python train.py --hidden_size=448 --init_std_up=0.0267 --optimizer="soap_variant"
Each number is 128 + 32 x the weight over the matrix's rms, rounded and kept within 0 to 255. Layers, rows and columns count from 0.

# layer 6 MLP down (transposed), 1792x448, rms 0.0657, rows 3-62, columns 392-447
[[ 84 162 105 103 153 133 119  99 155 129 104 108 182  95  87 137 139 126 115 203 119 108 184 133 131  90  72 100  96  65 113  98 127 107 154  86  97 109 146 121  95 158 107 112  67 139 122 153 152  72 123 156  99 108 109  91]
 [131 116 162 154 125  46 136 125 155 148  79 137 122  95 155 102 149  95 187 127 101 133 121 141 115 115 161 153 118 113  67 155 180 135 122 123 114 159 142 192 108  81 141 169  72 157 159 107 100  79 134 135 168  62  94 131]
 [142 114 129 135 117 136 132  93 200 150  65 150  61 149 113 127 109 137 146  89 166 143 148  90 132 107  98 161 143 112 104 109 110 115 130  77 184  96 105 157 117 155 145 183 124 146 110 111 143 146 117 125 108 143 125 131]
 [162 191  97 140 138  95 143 173 101 148 120 120 139  80  92 134 149 135  96  86 117 104 116 109  71 120 115 149  93 123 109  79 169 196 157 106 124  89 200 172 101 139 121 133 161  73 126 101 106 117  61 146 145 208 155 151]
 [172 135  62 145 148  42 163 137 177  65 109 112 115 119 112 129 145  94 157 122 147 125 113 111 109 100 161 129 118 115 112 134 157  93 147 115 156 126 140 113 126  68 152 101 125  74  96 159 116 101  74  94 184  80 179 133]
 [152 190 170 131 120 117 106 150 107 143 141 160 112 116 120 189 137 101 118  92 107 125 100 108  74 100 125  92 125  90 146 156 141  76 119 101 105 138 111 136 112 202 118 139 141 112 163 144 109  62 147 130 158 160  85 186]
 [ 86 112 113 138 106 104 107 137 135 149 119 124 100  49 126 151  77 129 113 152 132 146 119 174 131 100 103 106  89 188 170 130 113 134 137 117  74 132 144 131 142 160  98 151 114 131  92 143 107 122 142  75 149 114 136 117]
 [119 117  76 142 111 125 168 149  89 124 117  64  73 129 134 113 161 119 123 183  92  98  88  74 159 131 181 123 132  77 136 151 134  62 155 115 131 109 179 181 168 104 138 136 160  96 125 115  91 168 130 121 182 176  95 142]
 [118 141  99 180 137 102  71  99 132 144 131  76 126  77 128  93 123 123 159 137 163  55  98 188 109 100 221  76 201 151 151  81 109  92 173 193 132 134 173 124  94 120 116 133  91 175 123 113 113 111 119 122 201 120  87  94]
 [130 141 177 111 127  96 174 115 121 139 183 130 139 127 104 129 131 146  62  89 160 195 108 175 111 105 170 197  74 125 109 128 111 118 156 148 161 146 100 191  73 151 117 123 132  89 167 130 146 137 119 146 141  60 112 138]
 [112  87 150  95 164 140 109 105 127 167 138  88 127 144 150 123 191  89 155 112 127 145 174  92 152 102  98 121 150 148 131 138  81  89  81 144 113 168  93 126 138 135 133 137 108 118 121 154 147 137 162  74  75 159  80 123]
 [141 119 162 196 109 121 127 114 163 128  73  97 125  95  98 147 124 156 125  94 159 123  90 161 171  95  93 144 147 130  97 139 160 170 102 158 108 124 106 122 132 188  92 157 131 118 139 120 169  86 115 135 111 108 107  67]
 [140 144 140 129 148 145 147 129  55  42  63  91 102  75  88 116 117 134 139 148 181 159  63 144  89 162 120  97 111 122  85 121 208  91  91  85 127 131 123 151 185 131 140 107 119 144 180 178 102 126 101  42 169 138 135 113]
 [123 152 124 102 125 163 138 127  90 131 140 121 146 144 108 163  88 104 141 187 157 134  88  83 183  95 108 120 139 110  88 166 175 151 150  80 104 127 159 145 110 117  96  77  78 142 115  64 144 128 161  89 118 147 129 127]
 [207 131 130 175 153 100 165 108 121 124  85 167 133 151 149 167 104 114  88 138  99 148  81 124 123 198 113 160 124 168 103 151 164 107 139 109 133  74 110 139 134 107  67 127 122 123 158 191  88 128 111 123 102 192 124  91]
 [170 162 137 115 123 148 118 130 121 119 155 100 139 110 140 121 101 132 142 120 120  90 212 125  93 125 128 115  86 158 115 128 103 127 107 129 108 163 110 164 146 117  71 140  95 156 101  65  96 144  72  70 153 110 100 108]
 [161 102 139 152 142  97 136 123 130 148 129 126 107 126 133 147 131  95 161 110  58 104  94 116 118 178 124 127 130 168 110 129 157 106  81 154 104  97 115  83  99  83 156 152 171 106 133 146  34 168 157 181 117  92 119 108]
 [193 107 103  76 122 140 109 114 180 152 181 145  74 133 119 124  94 135 130 144 137 111 167 147  97 169  78 166 136 177  86 167 160 152 153 124  93  94 111 149  74 186 173  92 101 119  95 140 116 120 158  95 122 150 154 106]
 [170 119 109 123  94 108  98  87  96 100 127 156 141 145  78  98 120  96 139 161 107 132 149 162 153 130 100  73 143  74 144  88 133 168 122  70  57  79 138  75 154 177 144  62 132 129 113 107  63 102 183 108 142 103 176 102]
 [ 89 114 206  95 132 122 119 188 143 154 115  86 132 152 100  97 137 136 175 109 157 101 154 162  99 113 132 150 148  99 146 169 112 131 148 186  96 112 150 101 108 132 177 147 132 174 125 120 128 170 116 141 170 168 137 120]
 [110 100  92 152 101  90 103 121 178 149  98 162 141 126 117 183 105 125  98 153 124 134 155 104 148 168 117  39 135 103 177 112 154 123  94 141 177 112 119  84  92 119 150  39 136 106  84 140 120 122 137  96 100 139 121 102]
 [154  72 152 164 114 100 142 109 171 114 168 114 133 146 129 183 102 130 142  91  19 139 116 125 150 115 102 157 122  94 108 152 136 121 140 132  95 143 103 185 102  92 124 106 158 107  84 104 121 112  58 112 105 181 158 174]
 [110  71  99 139 195  79 102  70 158 187 109 136 128 116  84  72 116 154 107 139 123 144 107 126 157 133 121 146 135 164  48 114 134 130 104 121 128 129 113 105 152  66 130 107 156 153 142 132 171 101  92  99 117 101 110 174]
 [132 177  67  94  50 130 140 159 136 139 111  72 126 164 116 129 138 108 192 166 133 116 141 106 140 126  78 110 137  60 100 162 110 125 100  92 101 136 180 131 140  95  73 122 130  53 123 130 124 172 102 173 195  95 149 127]
 [156 177 115  85 157  91 183  75  82  99 113 168 146 159 131 113 141 114  74  97  93 147 102  80 193 139 114 180 166 104 112 135 157 125 104 142 111 120 138  90 158  52 155 160 167 131  97 114  78  88 145 151 142 108 149 149]
 [122 105 205 136 194 124 112 162  81 124 182  72  83 122 137 131 148 145 132 114 137  98 129 128 150  98 153 184 143 140 152 135 124 123  94 135 142 163  95 120 142 135 185 128  93 153 168  87 158 102 102 129 181 114  97  94]
 [127 149 161 116 110 164 133 119 170 132 170 121 125 139 142 171 173  81 219 164  81 181 140 151 172 116  81  94 119 106 118  96 122 113  99 138 119 109  96 152 188 138 121 142 195 140 112 118 144 160 169 165 122 134 126 189]
 [114 106 137 122 165 167 177 109 151 113 121 144 133  92  72  95 119 123 147 152  97 151  74 148 113 178  12 156 129 138 200 112 133 151 107 124  94 126 123 120 150 157 110 142 107  96 137  97 156 125 114 129 161 164 112 138]
 [115 144  90 139 120 147 140 120 131 142  99 126 102  77 122 145 116 153 131 134 129 124 126 137 118 145 131 160 144 100  98 116 104 102 101 109 128 142 143 134 160 141  89 112 134 179 133 160 149 127 135 111 100  78  87 136]
 [158  84 110 118 102 117  99 104 164 103  94 128 138 158 118  95 123  95  87  27 148  99 107 131  32 126 165  88 124 138  45 183 183 105 106 183 135 110 141 173 140 114 144 118 139 148 151  88 126  86 109  52 143 130 154 200]
 [110  86 140  94  93 123 104 117 119 160 116 143 123 151 144  41  73  41 123 172 115 189 128 141 204 114 145 209 175 151  78 142  64 107 131  69 162  97 180 158  80 136 155 187 162 114 158 165 109 158  75 107 124 148 103 190]
 [ 80 137 145 152 103 156 111 110 106 140 153  99 111 131 150 162  95 145 138 141 112 108  97 110  96 109  71  99 124 150 177 144 109 128 181 181 105  87 175 113  91 106 128 120 127 145 175 120 137 133 209 123 157 110 157  96]
 [167 106 124 116 117 148 108 193 159 137 107 171 167  89 103 112 102 148  78 102  99 117 116 158 119 175 157 127 126 130  96  83 105 152  83 188 176 140 101 139 126 147 128 145  85 150  94 185 160 125  57 132 139 132 133 146]
 [127 157 126 144 147 124 161 185  72 119  92 124 125 109 118 133 153 120 158 139 153 133 193 157  74 158 129 130  86  90 106  90 118  65 167 150 101 100 166 140 176 127 187 122 144 124  82 151 151 127 171 133 128 102 128 141]
 [110 131 102  81 153 122  96 126  89  80 146 182 155 152 137 114 136  87 122 147 172  70 184 135 132 156 147 124 148 130 123 121  89  44 125 157 146 165 111 111 138 179 154 129 166  74 109  90 119 123 111 164 114  79  89 160]
 [145 167 160  92 119  70 157 150 136 178 140 162 139  78 122 147 128 131 132 128  94 148 180 117 123  99 142 118  89 153 144 185 105 141 142  93 153 168  90 168 180 121 133  94 194  57 139  97 166 124 146 156 120  84 159 138]
 [161 165 155 146 203 143 126 122 135 117 110 130  74 149 120  64 158 154 125 108 134 135  48 152 143 150 184 110  66 121 128 126  90 172 152 100 106 179  47 161 154 118 138 148 133 182 115 180 102 158 105 140 137 136  38  84]
 [125 176 190 105 161 100 138 124 163 207 127 139 134 135 110 115  99 140 114 137  94  97 106 137 112 109 107  93 122 129 172 129 113 114 178  85 110 120 165 136 155 123 122 135 160 143 138 104 162 125  90  93  82 106 138 168]
 [ 96 117  85 105 119 169 164 148 148 133 115  99 174 121  48  87 127 125 178 133 116  74 100 100 162  82  62  95 213 178 152 143 119  92  84 103 185  87  76 127 119 133 227 146 178 105 146 141 131 141 145 167 112 127 103 128]
 [ 88 124 135 134 128  68 132  74  73  93  29  58 176  93 163 112 200 181 166 170 123 152 122 179 120 105 181 151 190 147 200  88 166  86 132  95 127 131 110 136  75  83 136 151 181 147 166 147  88 162 133 108 146 108 117 141]
 [166 151 112 155 127 163 145 130  99 134 127 170 122  57  98 144 181  94 117 170 108 166 157 117 140 190 133 123  93 131 161 152 131 125 139 128 120 129  57 120 172  96  85 117  64  70 103 134 118 122 101 167 141 126 169  87]
 [117 146 156  74 105 168 133  74 113 118 132  74 140  65 148  79 111 181 157  88  76 169 148 184 157 158  85 168 183 176 130 156 133 124 139  84 164  93 173 173 173 128 158 121 168  71 143 120  88 166  79 144 178  94 162  81]
 [124 129  50  66 143 130 120  86 114 127 143  79 112 162 137 168  90 157 154 151 154  79 127  98 174 166 120 165 103  63 154 181 130  48 114  77 150 179  98 181 113 134  72 160 109 128 108 132 103  35  96 172 131 117 127 106]
 [195 100 101 129 159 101  75 125 141  62 137 119 136 107 132  97 163 193 152 169 170 150  84 133  91 191 120 125 135 102 126 150 152 133  98 114  96  98  75 125  85 164 147 103  93 149 176 163 180  98 132  93 140 127 172 177]
 [104  71 119 125 139  91  94 147 117 148 130 123  74 127 109 109 105 137 169 104 140 125  91 114 100  94 162 114 140 105 122 112 170  95 111 124 117 135 167 106 111 113 102 136  96 123 150 142 132 125 135 111 148 102 131 167]
 [149  89 112 198 114 131  86 167 166 212 181  58 167 108 179 153 112 101 130 127 151 118 122 189  68 171 123 104 145 123 106 100 159 155  71 125  88 104 101 161 116 126 126 134 179  74  95 149 174 132 107 105 134 128 143 145]
 [118 152 150  24  73 126 103 118 135 109 110 134 150 187 150  74 130 163 115 106 157 148 170  96 171 137  64 165 102 144 112 100 130 140 106 123  68 125 101  91 142 229 136 164  80 135 141 145 163 110 118 114 125  94 155 136]
 [ 73 149 143  59  56 104 123  99 136 139 174  93 139 145 115 133  84 134 162 121 144 121  84 159 109 112  83 120 136 155 153 151 181 118 165  57 118 140 180 188 159 146 116 169 133 171 147 119 131 148 104 147  99 159  64  96]
 [125  76 151  77  77 101 113 157 114 179 109 111  96 172 120 139  82 149 184  92 130 125 140  76 138 153 102  75 120 130 182 160 147  88 120 167 122 128  81 178 131 135 149  51 149  73 149 131  82  77 109 100 169 127 120 138]
 [100 125 153 116 160 115 154 202 174  89 116 164 174  87  65 146 162 151  99 154 112 129 114  99 147 105 195 131 153 126 140 129 146 139 135 164 139 102 109 136 176 110 128 140 174  84  86 183 108 185 127 146 119 125 116 145]
 [170 206 139 101 126 121 225 159 141  88 103 112  97 128 139 167 119  87 137 188 104 109 154 155 142 188 157 143 134  56 112 106 126 132  86 153 130 128  87 100 135 110 106  99 120 123 180 115  72  86 145 113 160 144 106 116]
 [ 94 131  83 124 138 234 160 126  80 191 141 103 146 110 118 120 180 110  36 137 138 150 106 118 147  82 127 129 128 145 176 165 180 114 126 115 109 175  58 133  98 129 137 134 160 112 139 116 101 113  88 158 178 150 122 154]
 [122 118 120 152  99 175  74 169  94 112  96 117 113  84 187  75 146 166 101 152 160 146  87  94  83 131 148 154  61 144 127 116 140 156 126 124 124 156 195 169 141 154  88 170 151 129 192 133 142 104 126 179 185 128 110 143]
 [112 113 131  94 106  89 186 152 120 148 119 172 100 104 103 180 111 164 109 191  92 151 169 170  97 183  80 109 164  46 105 136 190  97 138 123 156 165 125 151 193 205 173 133 125 116 135 130 117  35 146 184 160  89 102 138]
 [ 90 103  93 150 138 131 155 143 144 143  93 139 129  96  87 134 146 118  90 121 126 141 142 118  86 137  98 134 171 140  64 148 166 118 159 165 141 160 123 131 181 101 162 176 125  88 102 147 123 153 105 132 175 174 122 131]
 [ 84 123 148 128 131 137 100 100 152 132 134 107 127 182 117  82  96 145 108  97 120 130 105 106 112 115 126 126  95 186 127 133 163  42 144 111 157 115 108 161 132 157 145 137 151 160 123  80  81  50 104 183 100 104 135 180]
 [ 79 208 191 100  60 146 178  82 130 103 115 119 136 150 102 161 139  94  68 153 106  57 112 150  57  77 130 149  95 151  69  99 135 166 170  96 145 197  73  87 182 154  65 121 164 131 152  15 131  65  67 131 125 100  31  91]
 [154 160 118 110  97 100 161 150 160 144 114 104 164  58 162 114 158  99 136 113  98 131 201 118 116 126 145 147  70 114 162 152 141 132 166 121 129 102 112 198 139 135 123  84 185 172  69 130 102 126  80  62  99 106 165 189]
 [153  64 181  90 150  90 149 141 139 112  70 116 153 133 158 131 105 117 127  91  62 101 173 129 140 141 159 122 141 106 130  90  54  97  95 117 128 159 164 174 105  90 123  85 137 114 120 151 162 109   8 149 143  45 137 149]
 [137 164 133  84  75  67 145 155  53 132 126 141 141  50 139 144 148  66  74 141 113 169  94 152 153 183 195 123 114 138 102  88 179 170 159 105 103 146 162 129 111 122 153 122 167 101 142  86 141 129 173  94 134 124 105 157]]
# layer 6 MLP up, 1792x448, rms 0.0717, rows 4-63, columns 392-447
[[108 136 109  79 127 129 102 173 102  74 118 138 165 130 143 132 175 102 126 147 127 116 104 143 118 139 150  94 117 161 139 168  95 134 126 123 130 125 192 145 135 127 137 145 126  78 167 108 120 132 193 156  72 135 117 147]
 [ 52 185 121 104 139  93 184 125  46 104 176  68 137  95  90 188  78 124 145  92 150 152 124  76  45  80 134  93 118 153 105 150 176 110  95 200  92 114 119 126 189  36 134 176 112 129 173  82 152 133 138  98 163  97 125 109]
 [156 119 175 178 125 103 123 129 123 126 131 166 117 171 165 136 178 101 123 131  57 134 130  98 136 110 124 160 129 150 143  93 114 132 107  88 131 140  85 118 120 113 163 139 119  83  99  99 156 131 113 115 150 146 159  95]
 [102 130  71 107 149 128 181 144 119 170 171 121  95 105 102  95 152 185 120 134 108  84  85 126  95 139 142 203 118 159 122 150 136  96 130 150 146  99  99 142 167 215 113  99 103 137 168 133 109 179 141 155 157 124 119 116]
 [ 84 140 139 148 137 190 106 158 108 114  79 208  66 146  97 139  81 124 137 131 160  98 113  74 136 148 104 144 103 124 150 113 101 141  83  79 122  99 160 157 110  60 168 154 103 167  91 111 172 171  99 177 120 153 157 156]
 [194  92 118 128 151 166  93 133 102 159  85 185 139 130 140 122 137 131 131 170 173 159 115 115 144 122 143 140 150 130  98 150 122 142 197 134 185 100 137 106 108 156  79 114 126 107 114 119 138 129 129 109  88 113 135  73]
 [ 87 108 144 136  71 127 141 162 124 147 124 120 103 156 156 147 125  92 128  99 121  95 209 163 147 165 176 122  87 118 112 178  98 117 103 117 166 160 146 174 161 119  77 120 104 172  72 176 162 176 118 140 103 137 123 140]
 [109 125 137  78 189 145 144 192 101 110 103 119 100 117  80 134 123 104 125 184 128 114 131 173 119 123 178 115 159 137 128 121 168 126  93 133 167 117 167 115 134 153 131 203 173 175 133  95 148 100 160  55 145 167 132 138]
 [141 148 175 155 144  99 203 141  85 140 112 160 130  70 156  99 172  80  80 192  74 108 174 127 143 158 148 120 131  77 162  84 139 141 134  57 159 130 106 173  68 159  90 196 181 118 165 116  88 126 162  95 133 134 162  83]
 [124  91 120 137  91  79 116 120  61 122  97 139 131  97 129 190 143 178 155 145 118 194 111 159 140 226 194 110 147 152 149  80 118  90 183 122  96  85 140 150 125 157 153 144 115 114 145 117 155  98 118 112 131 126 182 116]
 [125 125 111 136 147 179 108  80  89 130 121 142  82 156 144 145 167 158 117 101 169 100  42 108 167 139 189 177  93 162 181 125 134 130 120 108 145  90 144 167 126 117 146 122 140 131  97 108 156  97 125 134 149  96 159 150]
 [ 97 129 134 153 148 162 114 163  89 139  75 155  58 160  75  46 165 134 202  95 116  91 110 110 129 141 169 127 188 124 180 133 115 117 160 106 145 102 128 159 183  97  89 173  77 125 153 131 128 129 159 106 120 167  87 168]
 [128 126 144 179 160 123 148 161 102 159  93 122  96 108 135 122 174 129  71  78  91  96 175 128 146 169  93  89 130 179 133 118 137 150 103  83  69 152  93 172 136 120 112 139 151 144 124 110 193 127 184 122 146  84 175 105]
 [ 88 140 117 106 113 123 182 150  41 139 142  93 114  92 133  96 162 180 174 197 158 107 144 107 128 135 122 123 135 135  91 149  86 140  91 162  67 124 152 113 118 149 148 191 111 124 136 105 126 160 149 129  97 132 138 153]
 [121  99 126 115 169  95 100 128  86 171 106  52 123 144 188 137 145  68 118 130 155 129 100 120 123 175 177 158 120 178  73 143 102 140 125 115 103 134 100 125 133 118  91 132 149 108 104 131 142 109 142 140 111 161 123 107]
 [138 115 121 195 104 107 110 126 140 146  76 142 166 164 180 138 101  84 124  97 176 148  86 123 125 125  95 153 135 172 113 214 129 117 150 129 117 110 143  89 168  96 168  93 191  64 152 135  46 155 120 132  82 152 123 155]
 [ 91 113  63 166 132 120  97 123 135  95 135 132 115  62 114 113  76 136 105  94 103 164 148 160  95 127 148 144 129  57  61 132 133 116  92 147 150 179 144 159  82  81 107 117 136 174 176 136 133 103 159 143 144  82 128 127]
 [ 97 106 144 100 132  93 144 160 108 114  99 111 119 186  87 158 104 122 135 113  89  87  88  72 175 142  93 162  42 117 151 140 163 106 109  84 157 149 135  85 120 177  90  80  70  53  95 124 111  99 144 149 189 126 174 145]
 [107 141  99 105 132 163  81 138 165 132 115 203 156  64 125 123 112 125 139 134 135  62 159 141 140  72 165 121 123 117 113 118  78 158 141 125 106 162 105  85 114 160 163 111 120 166 158 113 152  97 148 122  71 144  58 133]
 [103 131 161 186 136  97 121 119 114  99  85 158 170  98 149 135 149 146 135 178 149 132 135  95  53 129  89 155 130 156 153  81 138 123 147 168 135 141 116 168  99 133 156 134 136 111 132 114 134 165  84 107 104 164 145 167]
 [107 134  96 155 124  90 106 182 132 130 140 109 121 134 124 153 130 119  93  58 117 145  86 104 104 156 165 132 114 108 113  96  95 177 168 127 156 158 157  82 141 116 125 123 102 149 110  54 137 113 132 119 117 127 133 132]
 [108 149 129  97 144 115 168 141 162 112 142 154 104 151  97  98 102 113 116 119  92 122 116 120 109  96 146 114 123 159 127  72  64 118 116 114 155 120 127 113 102  88 157 121  65 105 126 107  98 136 181 132 100 119 104 177]
 [176 130 180 182 144 138  69 144 134 177 123 127 136 109  97 134  62 133  93 140 126 134 112 125 174 106 169 119 114 116 126 115 117 137 107 136 176 116 128  82 161 107 141  92  92 128 148 122 113 118 138 108 157 186 100 133]
 [ 86 168 125 126 135  96  96 141 169 157 123 165 137 191 177 112 167  95 122 126  93 168 138 164 100 144 107 131 129 176 146 134  88  99 107 164 132 117 102  82  87  89 113 110 136 126 106 131  88 193 109  82 129  80 110 146]
 [123 133 188 203  97 114  81 142 111 166 146 179 104 135 149 188 146 100  94 123  95 152 121  80  98 177 130 157  88 146 151  89  61  84 122  98 140 163 183 117 191  74  90 128 125 160 199 108 150 151 155 134 135 155 153 189]
 [118 123 155 152 144 148  90 166 108  87 124 118 110 116 177 190 171 143 145 138 140 106 149 131 167 124 173 132 115  84 106 139  72  64 190  85 155 130 164 124 135 114 161 184  84 120 140 108 138 123 127 112 137 150 178  71]
 [ 83  35 139  90  79 162 101 142 112  68 104 154 118 140 159 113 136 111 143  96 141 158 144  85 153 137 169 130 105 103 126 116 170 102 151 165  89  70 139 179 132  97 138 153 118  73 113 102 148 155 121 112  85 111 185 100]
 [132  87 199 145 113 145 114 169  62 148 181 159  86 154 116  91  96  85 107  59 120 115 109 108 136 125 171  91 115 140 158 160 137 124 171 141 170 116 178 123 112 118  95 157 106 152 165 109 194 161 135  68  88 135 164 135]
 [136  99 133  88 113 143  87 100 124 136  76 166 190 130 109  63 138  91 128 162 124 156 128  50  91  94 203 124 146 181 104 174 150 151 129  97 133 138  84 113 203 129 159 155 108 130 105  90 100 135 144 131 138 122 103 133]
 [127  83  99  70 116 157 172 130  87 100 149  11 132 127 152 106 176  91  95 134 130 126 175 165 130 133 110 183 178 141  83 131 110 154 118  93 128 120 106  98 105 111 132 163 113 120 150  64 127 123 104  67  90 103  58 116]
 [126 106 154  98 160 133 131  88 178 130 100  92 142 134 121  96 102 108  84  95  71 181 190 129 130  83  77  98 118  88 127 151 147  99 112  96 181 136 110 205 145 118 159 131 157  92 115 110 117 113 112 142 146 153  81 156]
 [139 157 143 105 135 165 122 111 103 115 152 107 144 109 105 158 184 160 144 146 115 188 157 144 122  88 108 119  95 141 171  88  77 114 138 115 154 108 169 153  66 146 195 121 132 135  83 126 141 172 156 120 119 108 132 161]
 [103 146 150 193 138 100 137 121 163 164 115 128 134  61 141  75 143 141 113 150 100 141 108 161  77 155 103 139  91 104 128  95 143 116 132 114 126 107 182 130 109 186  98 153  98 154 204 119 143 132 135 139 160 130 148  79]
 [154 136 161 114 144  98 170 132 136 198 122 147 183 119  91 135 133 128 108 109 150  98  91 160 141  85  93 125 214 161 103 128 147 167 134 110 133 149 103 136 135 122 197 110 142  70 144 166 150  83 150  81 148 149 183 126]
 [129 187 137 105 122 111 185  96  63 144 129 164  97 103 101  71  95 210 140 173 136 149 107 144  77 185  60 115 153 126 155 145 120 113 112 187 128 157 134 121  85 165 125  29 113 132 135 193  75  71 185 109 141 128 126 124]
 [113  90 124 105 130 104 143 139 143 125 119 118 106 110 142  71 138 118  84 170 122  74 163 117 129 116  75 141 139 106 161 146 108 126 104 150  95 123 113 157 133 161  87  57 159  93 150 156 116 172 116  67 113 139 152  85]
 [133 167 157 201 111 176 111 165 192 143 112 110 103 170 115 161 170  89 138 123 142 145 136 123 149 154 161 161 141 118 117 131 113 117 136 109 110 160 129 172 172 145 159 111 125 167 129  99 154 150 103 140 166 151 144 125]
 [152 155 163  75 161 150 172  89  78  88 117 134  99  77 152 106 163 132 119 125 197 121 165 120 101 187 113 138 121 175 106 165 138 117  76 111 140  87 101  98 119  70 112  64  95 123 157 133 169  80 185 148  77 103 152 167]
 [ 79  29 166 133 160 125  93 117  97 142 106  48 116 113 127  99 148 136 134  95 142 113 167 131  64 151 124 118 159 105 138 160 108 129  96 124 180 106 162 159 171 135 171 122 108 152 124 119 189 124 146 176 147 120  93  54]
 [159 158 106 128 144 129 117 119 109 186 111 112 102 118 111 151 119 107  86 136 121  83 151 115 106 114 107  74 104 126 153  96 101 126 116  62 173 177 123 216 129 170 135 111 121 175 121 134  77 158  78  71 123 121 123 125]
 [196 133 211 103 153 103 140 159 142  63 148  85 132  71  90 118 141  96 161 161 160 130 160 200 132 123 144 120  78  99 117  93 131  66  84 167 216 109 132 118 188 152 106 175 182 106 106 115 158 126 120 165 132 105  83  85]
 [157 103 110 125 197 124  94 143  89 142 131 132 142 146 151 117  97 151 135 156  94 130 111  71 168 156 147 165 143 141 126 118 134 147  83 125 175  65 173 171 102 189 122 164  71 162 114 176 130 112  98  72  98 127 107  63]
 [ 88  72 205 127 124 157 121 162 144 149 150 109  91 132 128 121 111  95 170  95 109 122 143  82 188 175 103 134  91 147 142 138 125 137 129 140 117 125 140 180 151  89 155 141 185 161 162 143 178  66 128  96 105  93 120 118]
 [111  82 129 113 126 160 159  58 114 136 123 122 192 168 104 168  84 100 147 144 142 140 116 207 131  57 146  85  76 138 129 164 108  73 116 167 143 126 124 111 138  92 167 165 163  48 170 113 161 147 134 167  92 143 152 107]
 [173 119 143 144  88 138 118 143 188 155 119 138 179 129 145  94  94 171  93 160 165  94 111 118 130 137 146 146 109 141 129 155 141 138 147  81  96 130 124 157 114 188 137  88  98  55  64 147 134 136  51 173 145 166 141  76]
 [ 70 168 114  76 120 157 171 160 161  84 116 162 103 150  87  99 157  99 166 121 138 145 125 136 183 151 133 124 123 137 139  94 142 114 161 122 161  88 143 127 116  96 121 110 129  76 173 119 185 159 107 128 120 155 127  81]
 [143 135 143  67 139  81 154 158 137 118 121 149 129 119 180 125 175 108 102 157 170 116 113 146 103  98 141  92 141 109 142 118 104 106 118 135 146 110 137 182 108 130 158 119 116 162 129  78 163 171 122 102 144 134 173 113]
 [146 103  82  67  45 125  96 116 163 109 148 108 143 150  35 176 107 142 124  88 155 143 117  98 172 184 141 121 144 151 180  93 102 146 128 181 189 150 114 105 135 144  89 165 122 106 122 146 145  72 129 124 116 124 121 128]
 [147 146 129 100 124 159 174  99 134 104 107 148  86 111 172  61 160 100  95  60 142  92 103  99  84 141  77 132 173  95 127 128 150 119 138 109 177 111  93 145  57  89 157  86 134 117 101 110 138 144 158 122 162 125  79  73]
 [110  79 108 115 136  60 156 168  75 137 125 165 164 157 113 143  93 187 126 131 133 106 165  94  95  81 149 140 155 172 122 142 179 145  83 146 116 138  74 129 155 116 202 117 111 140 134 146  72 136 176 138  70 211 159  98]
 [105 117  69 109 153 126  86 139 106 211 143 102 138 141 120 149 100 151 162 160 114 102 184 148 111 134 195 161 128 112 190 198 108 119 123 170 117 139 121 114  91 100  85 176  67  74 190 184 158 133 113 143 109 141 126  88]
 [122 178  77 160 161 135 115 107 135 119 145  85 127 152 112 143 137 136  99 113 133  87 137 102 103 130 116 146 128 123 138  78 115 106  91 101 134 141 126 118 142 129 168 120 173 103  98 135 142 153  98 105 136 104 102 160]
 [127 151 121 108 106 136  97 142 152 123 162 191 128 118 140  97 135 184 153 126 123 114 110 138 130 140 100 141 180 129 105  92 144 114 111 105 128 165 145  93 143 105 136 116 121 145  80  70  94 124 153  89 104 149 127 160]
 [136 127 119 127  77 132 140 163 130 130 149 138  93 177 138 162 152 119 102 146  88 152 144  87 160 139 150 139  92 119 110 131 127 110 112 103 115 143 154 150 127  79 154  90 174 114 150  97 181 148 142 114 131 110 115 109]
 [140 137 154 143  95 149 149 152 164 109 177 149 114 111 162  87 148 128 135 147 150  98 145 170 116 122 123 118 108  76 169 101  92 172 137 130 154 120 188 110  82 125 144 173  90  47 147 227 124 142 146 109 115 174 150 101]
 [170 164 158 124 108 120 171 160 153  63  98 144 133 151  93 120 152 138 136 116  94  66 138  96 128 113 138 137 106  69 163 147 103 115 166 164  59 126 156  78 131 142  66 159 129  87  72 151 112 129 126 110  89  99 169 160]
 [ 87 106 161 161 167 168 123 149 166 132  96 144 154  74 165 153  86 108 149  55 105 107 159 182  86 124  97 150 100 144 201 163  96 143  94 125 129  95 126 185 105 115 206 145 141 184 191 131 157 114  82 141 106  92 124 145]
 [160 134 184 168 104 120 161 131 113 143 170 141  84 174 118 130  75 133 101  70 112 156 182 132  75 151 158 147 105 153 160 146 131  80 122 174 131 129 175 148 135 103 109 142 130  94  66 166 153 155 103 143 180 139 140 151]
 [ 76 166 127 128 105 129 123 119 161 100 149 106 146 178 125 172 142 131 144 108 154 162 156 105 152  99 162 185  96 132  99 157  93 134 128 124 140  83 119 136 164 164 169 153 162 127 154 137 149 136 110 151  98 121 160 115]
 [ 78 184  79 166 130 114 120 104 137 114 167 162 102 130 111 165 123  98 123 140 122 162 139 105  93 111 126 113 131 138 133 136 153 131 125 151 108 141  85 127 129 142 190 147 131 129 136  81 114 150 115 178  71 135 118 148]]